{"n_layer": 14, "d_model": 384, "n_head": 3, "n_kv_head": 1, "head_dim": 128, "d_mlp": 1024, "vocab_size": 5634, "activation": "swiglu", "norm": "rmsnorm", "norm_place": "pre", "norm_eps": 1e-05, "positions": "learned+rope", "rope_base": 10000.0, "rope_fraction": 1.0, "qk_norm": false, "attn_scale": 0.0884, "bias": "qkv", "tie_embeddings": true, "parallel_block": false, "init": "trunc", "init_std_qkv": 0.0406, "init_std_o": 0.0406, "init_std_up": 0.0406, "init_std_down": 0.0, "optimizer": "cautious_adamw", "lr": 0.000802, "beta1": 0.9, "beta2": 0.95, "weight_decay": 0.39, "lr_head": 0.00504, "grad_clip": 1.0, "warmup_steps": 256, "schedule": "wsd", "decay_fraction": 0.865, "decay_shape": "linear", "final_lr_fraction": 0.0, "batch_tokens": 65536, "seq_len": 1024, "doc_mask": true, "train_tokens": 386200000, "steps": 5893, "dataset": "wikipedia_en"}
Each number is 128 + 32 x the weight over its row's rms, rounded and kept within 0 to 255. Layers, rows and columns count from 0. Numbers have three digits each. The size before them is the row's rms in percent of the matrix's.

# q: layer 8 attention query, 384x384, rms 0.0357, rows 54-79,182-207,309-335, columns 128-255
# k: layer 8 attention key, 128x384, rms 0.0348, rows 53-78, columns 128-255
q309 103:112148108119143180166105111109107016132098115143099147111134091140108143115163135152116121134162127187197125147134130103101147151187126099135110094088076069128157087137089094164138115152095047101188130108103062146165152110118110100149125145068140156155128155184115139140085130100095121169103101095159129140146106099174177140126077134089170088130120149151059174099130142151159139121134
k53 107:099156074092134142105130103084082157113079226162150160031116140181134121103174117142133105166145151146089167148158148166152082162094140162094160184108150106114202111158129206204082113199151134118130125110163123102094152148152128087138134101107152080132115123088149164115165082130117055172120125168103163105121095090141132152131142091108144144108169142133088165170138119082093098122163
q54 088:129102211134130126162168062151128091128083133093128054190185148157101130076141137123099116109117146123123116142117096106133163165126084149135114100092174116114153120181167123129058119145176095152136118100140143165123129161129078108103127124147122097135121210149186141153154128167120113169144176113162170117119128101142170155108130162146181191160128160130101078079161139126145082155152
q182 102:173123103149139142124139106135181134125142110108046114191167127075113163149158094128131119119116138191125119100113179130137088081175198120087098100125172128106148111148124107133143169190106101078173148150107101122132152111153130143159201162098075094060112127154162150174163084156113079148120124119099159121081088052127102162172100123086073157179111129058125116168093108121152164102094
q310 103:129160154155138107150074134098130107139076170081081165175112084090124097106128107108084143144097115205151081156173164176169159094101132086102063118131117130159100125213117076120127154143129150131099099126117066095139094063177094113167121162086120171072130137098139077077175148073100165145104183158137122124175169143117132122099138124127106110085136118056071134148138129154105141066157
k54 101:134188163111176176085145156120175118137094136120151082118138107123162164115103135139163115172131137060119151136109083124086118081203172102153070121136094154132090139121122101080145144175138112163130116103160141118160138149157121115139118119142128139163116073097124160115104147143106135135101124129188109107172124107130135181124139165198123096049112166114204121176151123133166057183134
q55 097:074171200161074099120129068132088113098101095110094160110143122097152084191153160094070184127085128107113141149107143146110114132168153114167108125155110151108129132108101158073185168104123134122141106158151143138134081174167148097129120210092175103144155141072177171149094118120051148152141109100037124119080138118080122119154105112095094066087152147094175086207160145131128167068114
q183 103:134147063164164112161138145122083154128098136125150163188154102171129176129126139103145101131102088145055159192144140150151097126074136162111082128133152120186107107143119135135217177079103082125124085146089075137137186144179115175150139162147136134087054205116162118164135133106059096153144129106154152124143064116155177130102149119092179135128055151133116142165120142166126114133041
q311 107:115139158169117121094094128070133113129077136127129162158162130161205119103128157129157137090130093139127131139094129134135113085131123099113112122135090156184133137082118091142152100123070092091146123134117096132145150185108102185188101104124188147126146120121157142115090154060090062107120128147130113115091097133128158137176104101160172133171123182172093159106140174166118132166086
k55 106:164138125108169107169187133157100201090114213160119112099119153160195110177155123156130144146091118129109152192194147150177159175075142142086150140123118103200114089144152126148119111177163134166118155150116143085121102099110141128143116107184155130129092127132085109105106127103086082120098105161128126125125183091172145108169152100146122128105135172134084091168151157111113137132098
q56 092:184150097158080151173118095130133072127088138090083042226122167135167132066126157188108106115098074163147114183143106155083150087122157118042148149170117120177175134116121144137079161069148162104058110157131131087144160113165118084085084108090134091121082135160122170111099119082118112154161146154142124153188101087138127134150090112174171159121162103144154136174133117117087124158118
q184 104:125139111088141141060099129088157136145153180129106105108161145181101127081152113174124103118141067216128122185067129124086139154093083102131132054131115134126058136105189093144142111131100165091092196115172100157117137126184109123083112086096112165137131192090104133176091106115188127153110167167106169116128148112100143101147127156141120173092111132124123140151140153143098147074118
q312 114:136101101163124118118084163094104109140118159117153089124171114154143138064143152138075079143138061189124111171103178162104123113163102068153143122096156113136109142136084138142127133104105136070133127087135121092155099159124116083150165113124094120094099197108138081112073155177135105104117211091178198019122130110116101129132127103189134129096123125139138111169127149145096137117117
k56 108:164154190164192140112135156112105151135152128063133141115114210128127143144084142145154121125201171096099152108131114112123177151125105169120152102069126158058108139105121121131121124141052108108190110127110120105115149139114103164129094164150217106088135108152125136128084200204120121184121067160072134110124151103142171219165131173114093101119152171115117151231119166133161148153125
q57 091:190091090162117129109169092147114140130146115143120108114131128090114129103071114154157146152157154104145180149130135150099160141183122158082120166172175167135105104151106127131119159111148157104117182100157143134104114074132154155159148122172114181136168161133163139120099117136116115101138102120181101115250166185169078131088120116090118071141154105114179123057096090223158120138142
q185 109:133142130163114134112135112152097145075165117150082147092162119173174115076119120131097156113122127145137141142057129101146168188127122131201171155169193099129133111185143108150124161130105078180049147117161116091173160109139123085150152143186136146177156210094133113051109123081145110158146145142156122062049168196128199142139150127134119119055159117113119193130134178139153176092136
q313 111:128099100144122123119185096125117109093168086142100226106182114137163104093119119210082062144104157176148168146106092105067123136165159139150131093138142131102126070154125149158120102081157131078186142160105084110124104049117134119132179158101171156187121172145134165090094163198157144174128142126173116102092165083122187101155100096140174105063172155185084150154107158147188077115095
k57 111:083110125133139077141044128101087085093129123111089113132108113161173097149146081101122146044092135134122166115137185147197127124130128085108167112131123152107133101165111154125126074106098135116122067133135071121116157107098133153145131143128143137115170096098130101113148113157062074150142082132170115090022064127139122121125152079120096137151112178107105176170100114127082166123170
q58 091:152050211080095121154142200100152119070068161136127139126166084203100140125120123141092160120106150191127091208125081141125052099138155133190156108126086141106174134150155135065142132186145148213118081156144135166140098119115136158082096172090094103141129128052142146148123102105127148135166136093112145136088140130127163122168148135175119143147123136118150121128200153091132098112131
q186 109:132107097098114110157109146161133131095139137148107145112115128116111155173153179051140117136091181151139150133173185078167021103157125124131138146151096106126160154103087136116212098152166148131060124114119132128120151097082144128104158173071145042123065085071146090148163043140050112064082120156071133095121129151118128107142193182114134152125114194085101131118113078159132152080060
q314 106:106139154113100091109140144120136152096101164145140043114120119143117168146120112149171112141104138100166149135152142111219085131105094129141164141124056152076136172074095113145092131135140102145097099051134118096092119172114127182216102069156077059153133078090161126157096067077125128106103132132076135067119112158113109124068128111095098139213118234080146155102167126129134119154143
k58 110:120108172118111180117151062210187157146168075120105111149149118104144141143130125185125091163125122104163151107167071117157143125149156124144124107142187085141090117115110082151132136165193146117115112075110126114115129134107106152167111119134126133116149107167169093117115160119152160091125145126174135133160110163094155105127163136110121119152071151177186136103118124180149113143146
q59 095:117166106113148095158156139149112149129157151150102043043138100117162180153167149127098060087160143153033109104087146127123108153092116145075136108122134141130170142090150163123081179126133140127175075110154130103162076108107086141158031118144134105110095117152202131141166124134092156151113118114135107092112162094144146108118107118102066168144054179149043117079133137078130133082108
q187 109:098137110125154132060128127102152133137115152094097087186109131156090128173177081058092043144134129135173137151112118157129149132140117111126103117130116120125109186153139093161123129115091087113108116152124147145141114165161170111207080137125126154151161172122149096119119149220195164117152119172106138098093133198117093133111179113125124148105144144105098197142118105099106145122120
q315 097:121130127132126085117073076115144155162107130135085126178121149141142162125119157119090149101113114137101142120086140119121087161111151155116187132157073169133097143131150102070123063187118095064153122189087170152129129174074176130168191151135093016140165142100114122135176153106154100101179148159114172120125063180165140140152170135127152156122101145119130121171123182086172118146090
k59 109:108120155161144135156149103152106169123133110144204066185116177095059111113160105170109180110104132109093163124144168106152146116100117141181119185108124140123130108096136117126116175199134069139080146126108103132073181083184178155072102097098193076094104038115137110091172121127072153114155131133170135182150108117094089161121099164092079067069174115110102122129095168135113128150179
q60 095:209182118082168166133127123180114151100140132143093118128142077142203093097132076164134100115076133111159180121160108138171112148083097176096133098146153117088128148186125136104108190113136111180138117077125123124158128158116143126124091153156156125097128117143135117129107153195107145107109091091161123171139179140089156120133093107098147160131138184110153142180121122042133127129120
q188 115:165105214075164152170168116151130085081110165096084102139106136135121143106090161208071149119160185151097131096129115132051154142092134067134129083107154142130079097154125148122137162084107076100158112118160096141193132175144158087153150141135154147078150096185132093070077128158167173158127143147176094182085163097164079089089113083157154145098118152117133104194148107140127113116111
q316 101:148094153129169170164154120141099123069071161098075106075130141132176130113076127197098153066101138126097158103116138084101192102070030108141171102106131142108064147127104136137127109112189143088154147148131102104142136119151116071079178124147123137113090103178125129094053133191121147101096161110148148125102197081101073104101170079163142153107116178138140157196119124103114115160112
k60 112:103122148137123107073104122138143156155149120170114170109160188142170143093089104103123094118120141089127129133061164161149104087157170088146164095094101084138182154199120071099107093127111147133148124214139116118060123090085100142120135145153132156110075139177102084135169149091180163124140141125143090106129096159168164114123120123107145114102121112119153129170115102132101117178133
q61 092:084172145177107079091139114154131153192136092153174171201157118188125083174126092138155059147100101153115119151112127173116108096172174117167160149126101106122176188107140113130102114054104167119163109137160151102106127129126074135084101095113163155123146122168115161122163127104089140164177141077125159101092118122119113131118118102143135155146133129145152076099081124148146130156085
q189 108:057074127124103130141091118114156136139125066122142155142171156154184145128177076110125108158067099111114145099160136139181144155181143166114077115108173087141112113147137117133127151166155171159149085139061158105108117172134139148126163162124109141159117102080110167155153129108096119119145096159176095096149169185103134169131116151123171167165142180133069177082084159150096139113136
q317 109:122088150138114132154115128099152146093099079142147138154056115118075155151128117136120120182129110058121112090187114121215100117119151161148148109190169125134139133087153134097105178168150194141134092117140179100126136154145162122132145197175083155161149096068100083101141097135101202127188112116084114117127189197123138137132131194135152131145097111175158110120084106073160141088146
k61 108:164120071148109178140124118157132147117122108130092165131123135058079165139155134130150152165097089189129136126129092109105144109124085125107080151164153102110124128112135121104144123115129125130110153192099092161207132147116135107191168116107107120148143197144129140205154133126162171157123078031141141137149129110143202105169098177095141163130133083172113135094160159118149137093147
q62 095:110096151111160084119146158127134154152147130124123166167123109153171134130157089163144105185074146180141086159145111179136066139174173119128122127091178145110152165189150160201146168058113167129121106079138064143136134077089113171117101169186135154087158175149132152085081155155144153145136113172202095117153170136112131106119106116115119170105126118179174081124123112110128142118108
q190 113:075131144122108134109101129129129078095123083224142149186155136091177143140130124150071126132135113153146062164150123111115141108146167129119103085138147111136206158180166128120151159131109114100109092137171162140095162106106118148148130180081153112145149117121136126109142124106135117184114150103204154155098169203172151142202100143099141120118165120102049166135109162110154149125160
q318 103:151154181166164077121131120110173130116100051114127174154117097089154079148136095143097148150145121173139177085075131172143101122156117164139081136126187095126123163128156127067129159125145120085131093129147090067203171173146092104114195178100076112161100103158105092128098144117145157170143145134126099116116185139156180121154166090116102176114107121105074101166143138140136172130123
k62 109:106181109093193093137147123112133107142181126060110103120121078144145143107186098122135102096097158119134172080192154100159053128107164151102147192204107110143162111109134214100099098115118088143159121131128141104133158154106106110100119115122128177097141180117114119207165128156083111119179093078112109112113155150141097115173126150108072175145130157147084112108100148118088140141114
q63 092:095098107092165123137136183122056148152094070125139132116123138156148170128099136110066172141081103093154109187185105114169175086052152082151126120133119073160142164149093121118140125104137141109113097079125130160183135115139072088134090112142135163167122182113084098120110160075094078144093093199120189134094058177204154105181064145141057116095164148170159176157152146119119150136123
q191 120:075152137103086090100075147088126133101114112144197145143119141115118181125209162135160206139092103132050110155149149094171166123082182130142124171134151129135145126123101160169218120134172195104195066139122181150091129130117086080117103137132108107057100123082103210131149148083103157139103082128152147095135117042144156152118111182110108119114138150134129108117090155095138082136110
q319 103:173117141151087173122195166094124137091139160155139074142100148140107138141093166092120136137183147118100103108217125156097204133142185132171124094129089191108140135164118141182136131177103148168193128102114128136120132176131082094102112097189134122157148141107148201124101139150115066109088131104136140118134132114140043141109097161137101126141128131074129080072124115152090104119136
k63 110:145142151050172127148112202145130161131135167133093125115175094092114113160106097145142123173155151122163138158149147121123071115130115182111050118097160181149088093171108102096133161067118081183073127154202125144145131118080097168175188099173102085120144180118160100171099165134163106169106149167111152122117148092126142114171140127138181200136137196109096144144089132144161114087182
q64 253:097116164190090134194157131122060108123127123126083122125138134188124070102147113148114156182140120061108110111140094169167154163143099106122159150117118100088164183175128202171079150154116162142116137131172137050094149158141104104096095120116134157148151162123175139101145104113112137145124175141147187161076114150125138083097125118144092175102089130159127152087165123098095103102180
q192 080:130117126111120124193184136124140109086152116122101121095112120096156099128141094150128141179134101127092102087118095130186130126153098099117103134112101053121169148104130194153141063078125180179067209163129149166136142166170113120170135127163137161126153117067206092160058116105018147162139105148128156156117123138128073143198119169147085144141141116162146159106143125089173089129154
q320 062:129170169122134178132127122081169146072073169143125128116097107073159176139100079160158179191100153114070174076149106174159122147099138114099117148115092131069153137089186174184111137112089140123031175076086095101142129132173184162186110099134122172166165137107171116108104167066086109121213090100132089165108158120205121125148177171106164169111125122126145170113083071128144159118113
k64 089:131101117137115151154166101094128138050120112106165171123086115162113094094124108154183141163132139137089177120100079100199146159160084153143194154120149074087156113137154138190111130171154132161135181143164107065103083135202107140082167105107153199172134133079153164079179131117092122130126191136171096131084139186143155079101081094184051179089141113152095173081162100146057155094149
q65 155:149177084121186098105106103127195114116126138132126134117088144089098171146106130122131082070143158162122148167133158116051122090110155135122125094128125186161100056072133084068139102095120100081112136090069107185139079089130127147153119158145105135096078113116100105151092160136162099131125120107144107102140182112135109173164108167119130125178160106103107119167092117161129150140068
q193 083:082239130124112117118075101160180144133125106158128111222115118149121140163107156142136105076097100120097123142134115131102081119115137122112191116161130178122089089103123016115084192127122074098115058098120159111122085093108147098065096101129156175110122148139137101123141148134163098139101172127130109150083163150128149110138132145087105195082124110098074116157108132163144168068096
q321 087:136166097162131092194068158158112151141173120102158194180117129132109102080136213149103119105109137176105107200165070161107112061112172132083126148134146124128137127143143034098163147156111117167152148101090114131082094145089110088124137180123130126133111125178113178122125136193180174123086127052129152094149108100090155111143113156164123145084116059131127115169121150141200091102114
k65 085:157077116140110139168152151165136214195193125084133088156142093112095140127107122088105086144108102151134073200141114087127154125122130111094107124095153114141107167174130086137165150114069142155113111102144088116070156138146165117079137156175115108124153161155212102134148132089120168107080195072156160130162138080152123132141158162138111065192078133094113145092152146135203137138118
q66 100:130173132165132139069087087145144130128110154115188179143098063042141207104103129076177113100116107185063138151089099095092093120108103148150150093165113154164042041082129057106139096126161130159097194089103100186169028093128111117152123079118115120117126130093086136129089168118092131114133108109121063102189131104137135090139089128149141100130147104126161128136158102130145131157124
q194 085:124189148103128103063043151173085161158104174164123114158133055087110102106082175111131088113172122128105134194171131129074106126098142145081145152169162141162144073097161088118133155176095119112110146078132178134127086164072134139119124105140167132142170138117084138139086134135140045124140150148106141115105165138122101110134058141131137084169131132120182104185154144102215133073102
q322 083:136161130171149107102111089084146188130166114155124151143146110104121089106102122165142128132145135115122114155148101112150106074088179136077136147160154116105138132184157089058128116148113142144155140102158072109097118139103110132143160161210164157114171115138137124157099155154160114164134147096106158144136134106108157122180107160143071115092146116143139107091124117122155051079174
k66 085:161114155117140158113120163165135131149109141151080136141145182132105126230119097105104088039079125193112104130149139097110135112141167125125101176107158116054144128122118135119126136108121082112208130124089139128111131079157161152107150107145131146089104117124124125109151169152131123077156136064089142057137146118091120160131142126131154132149132128092147105160092117139167117141109
q67 094:131139090125136146075084067130168155140157149132199159146111110076109137115095129068103064139125110177095145141123159107149094131115115139113149127109105172140081106122126074073090103149118134135145101137095102142105130130245172136117132128130069076104111140169139135109126135123159149100100118083124068086191216157136121140133096171145102146121201052126087081196153156125178192120127
q195 101:068134143117088131127118165237111164136142087138170133157144070106073145117065169054162035144170082089159084157172113145177084121088124128118148143202124196167133073146104092121183143163131110123107103089095105105118151163151123164136137105123079135089144146166126100096113134206110103124094137112144089171162063147105075112152039092164142143055136126151170108128121128103187130089115
q323 078:087088165147124127137130172119184140080122131112102194163078083119102109111105118148175087148129159082148109146139131101120114158115135124079193123110115178177155160145119155117159155164090140136173137066093109116104155090169054121155124122133158168139150101153169164106103153133169121118079131054136145018158079139150101128117127122179144157103093124102146166089152090125136127146092
k67 083:162103102112147149140127128119171145140047178174137103087129136162147148140164125108105131106104169158121129124109116165133119107130117118181129178123189086147146156115123110086125133136178142166119115125165171159101119106088149164063104130063134107103104137104090085127151113105102190091127116105161123154132116149173108159113227083078129100185131129057096095171127116180149189148114
q68 093:157137163152079146161165072122096147119116146158175172103131077159166087117123116118120129189151146122149105171123093187194116164150114136110141130123146100123157167169140177118155043117119104189115166134132086057062155162118150128132114087169142132149134140116244135046127105133103125163159131166104142181094117119185157078121065139110102159107116096128178138123135125080126067113213
q196 102:183127165141088178156159153126097147117081109153139132128096114141167086112123057107068134187168182117135154102159089138208154143108074155121185142090125085084145162138167150124133074164137116173182134133131141165108149155173112097130101119153148116109096124109208145101180103100061121157178128128093141180100098078164141130149114184136068130097115131131145112104154124108119116149169
q324 093:147140171149079138157143080070202142116085125136146060161086106123108099164163082111101103193140176141116216096139201122191107166146090107150183121103119087071166158090168166140072140113128145151101180096117147175132138075117152100159103078112112132126110145091172113113126082077067102107139166134150080126127161165220137158103123109123121118110098187149148104119074107121079137154122
k68 095:053142131199132086086101125075174061121157102158133144150125099115136148125135140080137128086120173124143172104121175121097119060223140159082133136105117142172081144124134144100136160169162138088095110139148111145143124082118079189112102132105151141122164096190126137119093148093061095136142105139140093151171142136200131188087135092086111135146160147140110173130162052174069137165153
q69 100:148097115131163108117141143161131169136127153152139158178087165123078087157163081136058108129109122132147093145136144140133122156121133119156086159088114103180093134119080125083102122088131050111128088129113132145143145149118106141135150159127095126175115140137147083112131110128200176106137139075047134137204083149149080198156123092108143114179140146091137117131076154219100162125069
q197 102:029066121121149081122082095165117143130206100103152147116139197131079110109164096146137135119106112168161123128124142160036144131152074086160114121131152102186101125168054109163082098115118157151084105141178094122143128089179155149133168079161098187123086132162117094143107140160164120114115114123132170094191177171122062117091150095134127133173105109070069151101125120164108186159097
q325 087:106102100084121138092198094181086117078161150192132200114155193133113073102155100191133148125163120149110100119073158138102159143112110135206107120191164154197093139090092147151100113065123107154099085145146129158120151111075108118189130116146124163116109076153130132125100131220152170128093139125120148150140158195087072144104124068163149154150135104118136161174102117177153158171087
k69 095:150124142068146180121150118138136148104140108142142084160130121132127204113112172176115086144108096133081096109196123090103098101109109186098104076051120164140121099126127151126178124117193195119135190134151110131143103129147115112139181127110136141133139152170133137111156111157122160094120183158176187096123124115086139135197139096093151094113108091159087108073181125110150083110104
q70 105:138150097113175124095139130108111159105166154133155129110106104087120174123123140104186132146183127190086134223175124103057107127068144198143137107149107166171076045151113094070140021109146103097125164134100120136137115149108111085176180135161159118127134152112092170146071190178136105146128124122115121074199162099103170150156126136185147136184164108195155171182117157136124089125149
q198 103:112144111164057121135096088197110163126117107173122158175156064127150123124130189127112084113165058087109051182174089153078098079057124172142122131181101182188126090185142077075139125152142107090143121109113140159101128159112119094154137112150124169128162143163097118128110180171143086106143147124142132114167105123122141103161072120135144129108128153166128097130128156131167104068097
q326 098:153135114161131109104166106109139182098178138057137174142156122124106076170136098126144136094108110153140104153122097186118099069139173153087105110146163140162143128168141128095125139123103129140128182121127135132123074139134140111118121151151135201121164131173084177181101142158117084162080121104174187126120080095129144165128095108133101135133135167173143104062135126137127129116149
k70 087:108106126091159101152077159046126112171132198141053103085116141165100163183122148116137178118116110148123117106157171128128143139043126110110130137127130195134109143125150134117117163131068138149201200165091144072111098188168156148092163127112121058122177121097113134170085110118140146083206124105150136100140127155093102128102128184059102109086133179121098111152080112114131123099095
q71 090:068093120088103164117083150124100172156127141182147148083171142158128129111186095123156162108088146174159161151142106143108129081163139152141157155155114160138094113159117108130126155172166092054122101106145199151115112064133159139096132130163122079133152062125052111153110163116137071124079082073124099122127091093122112162074119105123207124127203158110132098112113149154080130075135
q199 095:057138063149133091128104104127073139126181088127164123134125144135089105109145165123169151088114100198073159157153134145122062127126165083108071151154145158203143086168096084120124193141138090087120126157119144132062145145165081132103124105114165107141205117073111177139153158126155097129114119089148156086115133136108176115075131136154165135158155148095128114106103139116136169100117
q327 095:085131096097181097126133130138129164121126108073089142138180180113120114092073212126112096078119060132052090167127075136073107077101211099134081103109129151194094109106118097080162145125126111114113084136127090123114104181107121115108133132127064107106141143147089148161137169183178140159111164108102158127184098084115092090117121127140114170110128059129146117137150164122155097084169
k71 084:164105153062114085120112118120157171154163135089145099151074158122164134114140089136145123134171122137138088121153104067121108128064108114112123123128096144196099127134070124172167099163143178159151150123101157081137147124101110144172173120117112114137085137205133109111108110126177155114159164064138171124109162079081126083152090156174131123174067066114135102110127114135161180124097
q72 089:077133136086139131119151091113156146081102176173141123118084163100135077138151112110153099151113137081070081156129188091120167076116116135100042164159111075156127103120114147098177092150134205226139095131121122119094069175181078078119160108121130164166098178084120126114156142137047118074088162110107146160132120106181126156145121193191097114136174102123203174188153145117101194109128
q200 112:067105143112114162127124172154074153101132136065107098135138112103110131117093147070084113093128153082170122191135146134170152173119187131095121123112096092076122092160157136118145148109075105141099102158110101057104090169162197129182123194087125091149183090156166078144112116131096149143087086138115123189109124091180118035122093168115071141158172102162165127128149122125121110108169
q328 082:086097146096161188179101162095176159179158102093164105132148150116136130157166132096102122090057143116169156143089171074160148155108100118111122182120110110150082159178122148120159153141101170105120102184145067095122161119098128094166136110110092184132102047198124155197208117110054159124166100125110150121105076125140134134119076118099105084150162115155130096123096086160108130153166
k72 097:150143139166188101070119106136135067101094098158176152146098099122095143109086110146176118157184078100164125115147062135157094172163132081086102072079147103176131168150099075150101100095144167146097105181174089147121142104082116133117208189146064153144182138167169067101105146115123116138086186135178177090139166070131142127119113056159158131170143125162149132131121076119116160121126
q73 092:140074103102122100137123207131084147125093155121163121130190172176139114175132117110107169148074133191120134140188094185129106152106171135144106167113148157148158127153152159080180108135148174153134130152152161139157139161130083111111150140129041076147170196151142157132132130184142158150169141147120154178094123117132110085201210153081121051146136170069109159078118151076129132153130
q201 091:147085119130124153175165155101177166116137124102197131106162147148160135192152109134118124179093133165157144138142143127128173122141121104127129156083181104108102142116142150118128098104130170157107137174112137148129206096210086120127132146142128121113010119093142133113097127098059164096142070116093161160194119102163106164124181154088137108114154111128095115088112089192094123192167
q329 104:142085149093128118096132149149178142135120167199152117140124170094148113220158109143123161168106136116171127121114188137131169128170122119143145110117143130112097099095132178145078110103131124146126100114123127197107161150107139121144136095139093168128069105111121142133147142062111120104160084123110082159096113194121111207128159121105142061113119202116120122129096064176122132209132
k73 091:063104169122102177096166134160084135099081132131130112132117128173129133093098113135112162143078154158090150082121134130146130172131144124142085096114102090120130137162170141141143124098178158160051112116125086105143164096158185125100143121150128089150159127113193094107160123136099105149097144174078145104098023109083120128102185099169103147145107073150172092150080146117152140116041
q74 083:155164071125105132135097146132104143155132134112083098138124135138174111206086108170090175105135128086159066124085154163126166167102095141114140162215129116136189129095119148118111146098123169100104144113165198078124129155095176094066131171164126139113161130152142086166063116127141155112124131137120126166076172076129109139136171133126169148116106096129145132106116118097139144108093
q202 097:104093145105130120137109133145131148114118136136184214077172118115157152160130105159156091179150174117164096118136134126065179124212084132211159107172135160157085089127055177128092116146167124128142118104118099134173116141131170126045116101163151178114050116134136142110096090081066136100194104139098105107154133110120074184169134131162119146175123177109121145156110072149061159192111
q330 099:099095107095096093113144139129126120138105145126133091106167201119136124141159182149118148107105127101133187149150128133105188141137101053139127131165138161162107111066119147144127133123210097155142111169138121151099142078149147133073199166138085112093111105147140151124079170162099109153117159074075146104128100157053129205104129102138203141095148190107160169127072107178149110127112
k74 103:158100087125085157125146123174093102071075085089093135146065141118166172083100103174087081133186065125111096174111077134092141099105120160143071137150097140140124117178139056080150125096102117133145121116109069162152153147109133106149180148163098106134113149155148128112139057114161131133205176099153163079135101095114109140186094152145079158159099119177176079144151114113192160082082
q75 101:198176097125100174159127112143128122134127119101127095060201158115132118126128142130067139062069120134107123103127131082115162142070129176119143109147124084085133156100085166078138135158116159127205156147158126102183087184102194108109096148087127133138126178115186076170124135159127181096118137136107119165076109129154051139168124130034129163135116197105079153173124137095159144092182
q203 104:162127144181133165181128127133163159138131122081091117138115095106107159157142156141122169145179152106162102154114134130138128138128184163112122141177077137051115123097170142144067095180110106100162180109107147125177146167115120096133110185129157118132112118168185105131095060135122107119155095166131128188153128087182161100195159133071072134127085118158161099118125157103104110132131
q331 095:143149149140149127136064148044135121183094154143119107069152116149147172130169170121173153081126153114118153133116166128120083143128154135120137196138119104101112111165104162198162104203132105113144121132158161132112117169102190125130102113155151134112115150122094155129118129127067145130150127111160108135175075086189173121143085077092151096124095174125124152113108124104086103175130
k75 097:118182147139131125107133113132101132114128169112147160135171124139158094131109081106159185122124074124094094126093113210143208142077123051153125081137085171204135166151136190126120145138110095106150078165051137154134176113169128136159120070185125161124101120117141156067128138111089066113119130170118135157131150134104118131108134122133074155080143153170116168127168080116169174144138
q76 092:108134146157188097118123132149131089139089073114102130166100119082127133152124140167160077074120136113167132118099147102095161125151123132105170131123134179169110073127109078123138138092107128107083147069112176120091105123128077125166165093148104212022116075134109199075068085153088165124160116155152138111129167152159109114089171100152143078127165134172169109080123109186099165135042
q204 093:081119142120106135108125092137115088123104114114119099069158120100173132097121182198114141089157090134069152126113150132035095126148138089145085089172155120207161099147104109127123191135120107104097125144172089136116106110125164121090150119107094189094124123129101139142108170124148079112123134117150161089156157090144157099110130098104167130129144141099099044133124103160142198126069
q332 098:109135105140171124116108105128147126092177107090084205135150127079128129068094196181139144085110113080116074182166120164036156057121152124117028098167128124177127098149119079094191149133111104091100138176123042164141116127155091137116113196113108128116172125187109155110097112136134157127120116088118176096139106123111127104151160136103142136131180103104184142147142169128149101076100
k76 073:169135102130144123154133107118076109084149111140180204173097199140155170091092109098139106091178121144114107172103148104121104158095162084112184093147091125116099088133121095112150115135131103131143112120111174127136115172089151125125110203132189125144136098120082095128095167091139101080178158089106152161096109155147084144144132147111144127073108113121092141217104162142180141133171
q77 077:157175108175063134128067094159137114108099104143040065128134102103137169113100158127109081134209156101131116135117048127052151182080130140108142096142068122102162152141131128119113081130118103154152135069117113122153114118140063117148138092130142133116161144145115140145128102094119142094123166122145109188122128079159103107196094146074142152103136096134199102114130120109188100136175
q205 099:130158134137107141149122183176153173173095123064041086144058101120154167095054140103135126120135104137084137175084094142133125125103114142108169108100157123115154131127180158065130158117152116099118155093115118083170093156134140141142108125106089094097158129136089170133176108150130169149130175160191109165091089134110098065089129198138085162113135067154155086106158144125110162085119
q333 097:145135107173133120182094111129185149135135097119114154156038103130057131123121097122121132112135135168068118121138112102180083123092138134102095112095128091137181196170164085105088182135147133139116120130111163117162135127156133111144071098090087102139165134158129110153222109150143166117102132100169143132112153131130113124083100142100099125134089092115054122100109130085140167072145
k77 100:118187143131144053128140107095178144087103209123130140106113087138179113118141125191145116170179199085074180118149137154162092078190120158091144093122122179070132109102166124218102110144137109171163100096150113101107135140100077103140148142129193143185184104091176195163104143143113084163077095164113105092092134123155179137138142118139105082105167101183179137182134141097092114090115
q78 095:044133142148107064126133141127133153122151109180117147125169188129158146129113111169131172145107125078089153161172164188102105108117168103132114079079117097155127127093126086150136174067105158079152162167104109106105121131114133129160077101117161182144102141155067178123120102136117081149115140158066139131100107134096122117188140093195130119087098140184106122159087141141164110150041
q206 113:105169109132135104108151101194150121127089082140126090081125146145154096052105180182137093114091147102079127106173112119120119109164153082117120068111156107151091132124096108145154143076085096103086127138112096129117080107158074156132105153127142143147140169122071132112145147096114126119119106104098147122122087180100165111129133058139181159126114131143125122161107140186105096104070
q334 094:153120153130131090097114124143135095121094111152157108113182130128125132057109154164119121123136087130088139113106113133066083084187143101123095115093114116137117088136114156166168159165165148033126083161133070147124206118117134160107090099152126122146112119149161080152074146053097117172163145067149143078112089082118127103161114087156152113119109130132138140116161167172162059113080
k78 100:142149084159163110165077093162058144164150083160065161169149116113074143227152144128115140139103110131157152158124102134117170160104070112147133185089129147136071115187080114066121148172132203134113166096122152124127196113087208128092139112145175078137174117079120105140126119112093137094119133158115126103184153121171204123141110087153121095122117156131156166143112137164123163148174
q79 085:144102122190127125115068126113114155150146092168223205144129186084101123133147110108161177123100144133157138096140156074146144095141111099148150169134116169186080151117079136119138108166077119051091101153123134086157090146079145158114120112183082110088141083121114119130129182110154068088100070077153072078135129143105110155098105105100149066166162185135114125131150115152113161127147
q207 099:146055140146124072130093134166107118118147125169162116063176169089114108120107148151106140119134116123129108071166146117058119121180127028138122172194173141120103105160037076149132139073093158116117137167130138101120152082140057154107133199156112164115100125173135143114116191024134108037135140133147145070239141171080160127176150095060133094156119155070105112144107119150146159157095
q335 099:133162113057153110119150196209110102139153134137178132091230149065106098112120173177129068094182055074162033156136131145078145113139144105107110117146134192158078060124090136074169166059107096164145118121125087177106141184133118105136148193147089137085146137180134130146112151192143127111095137097123198139172064106083121103193120148149169112146156103122182129110118162132151114141065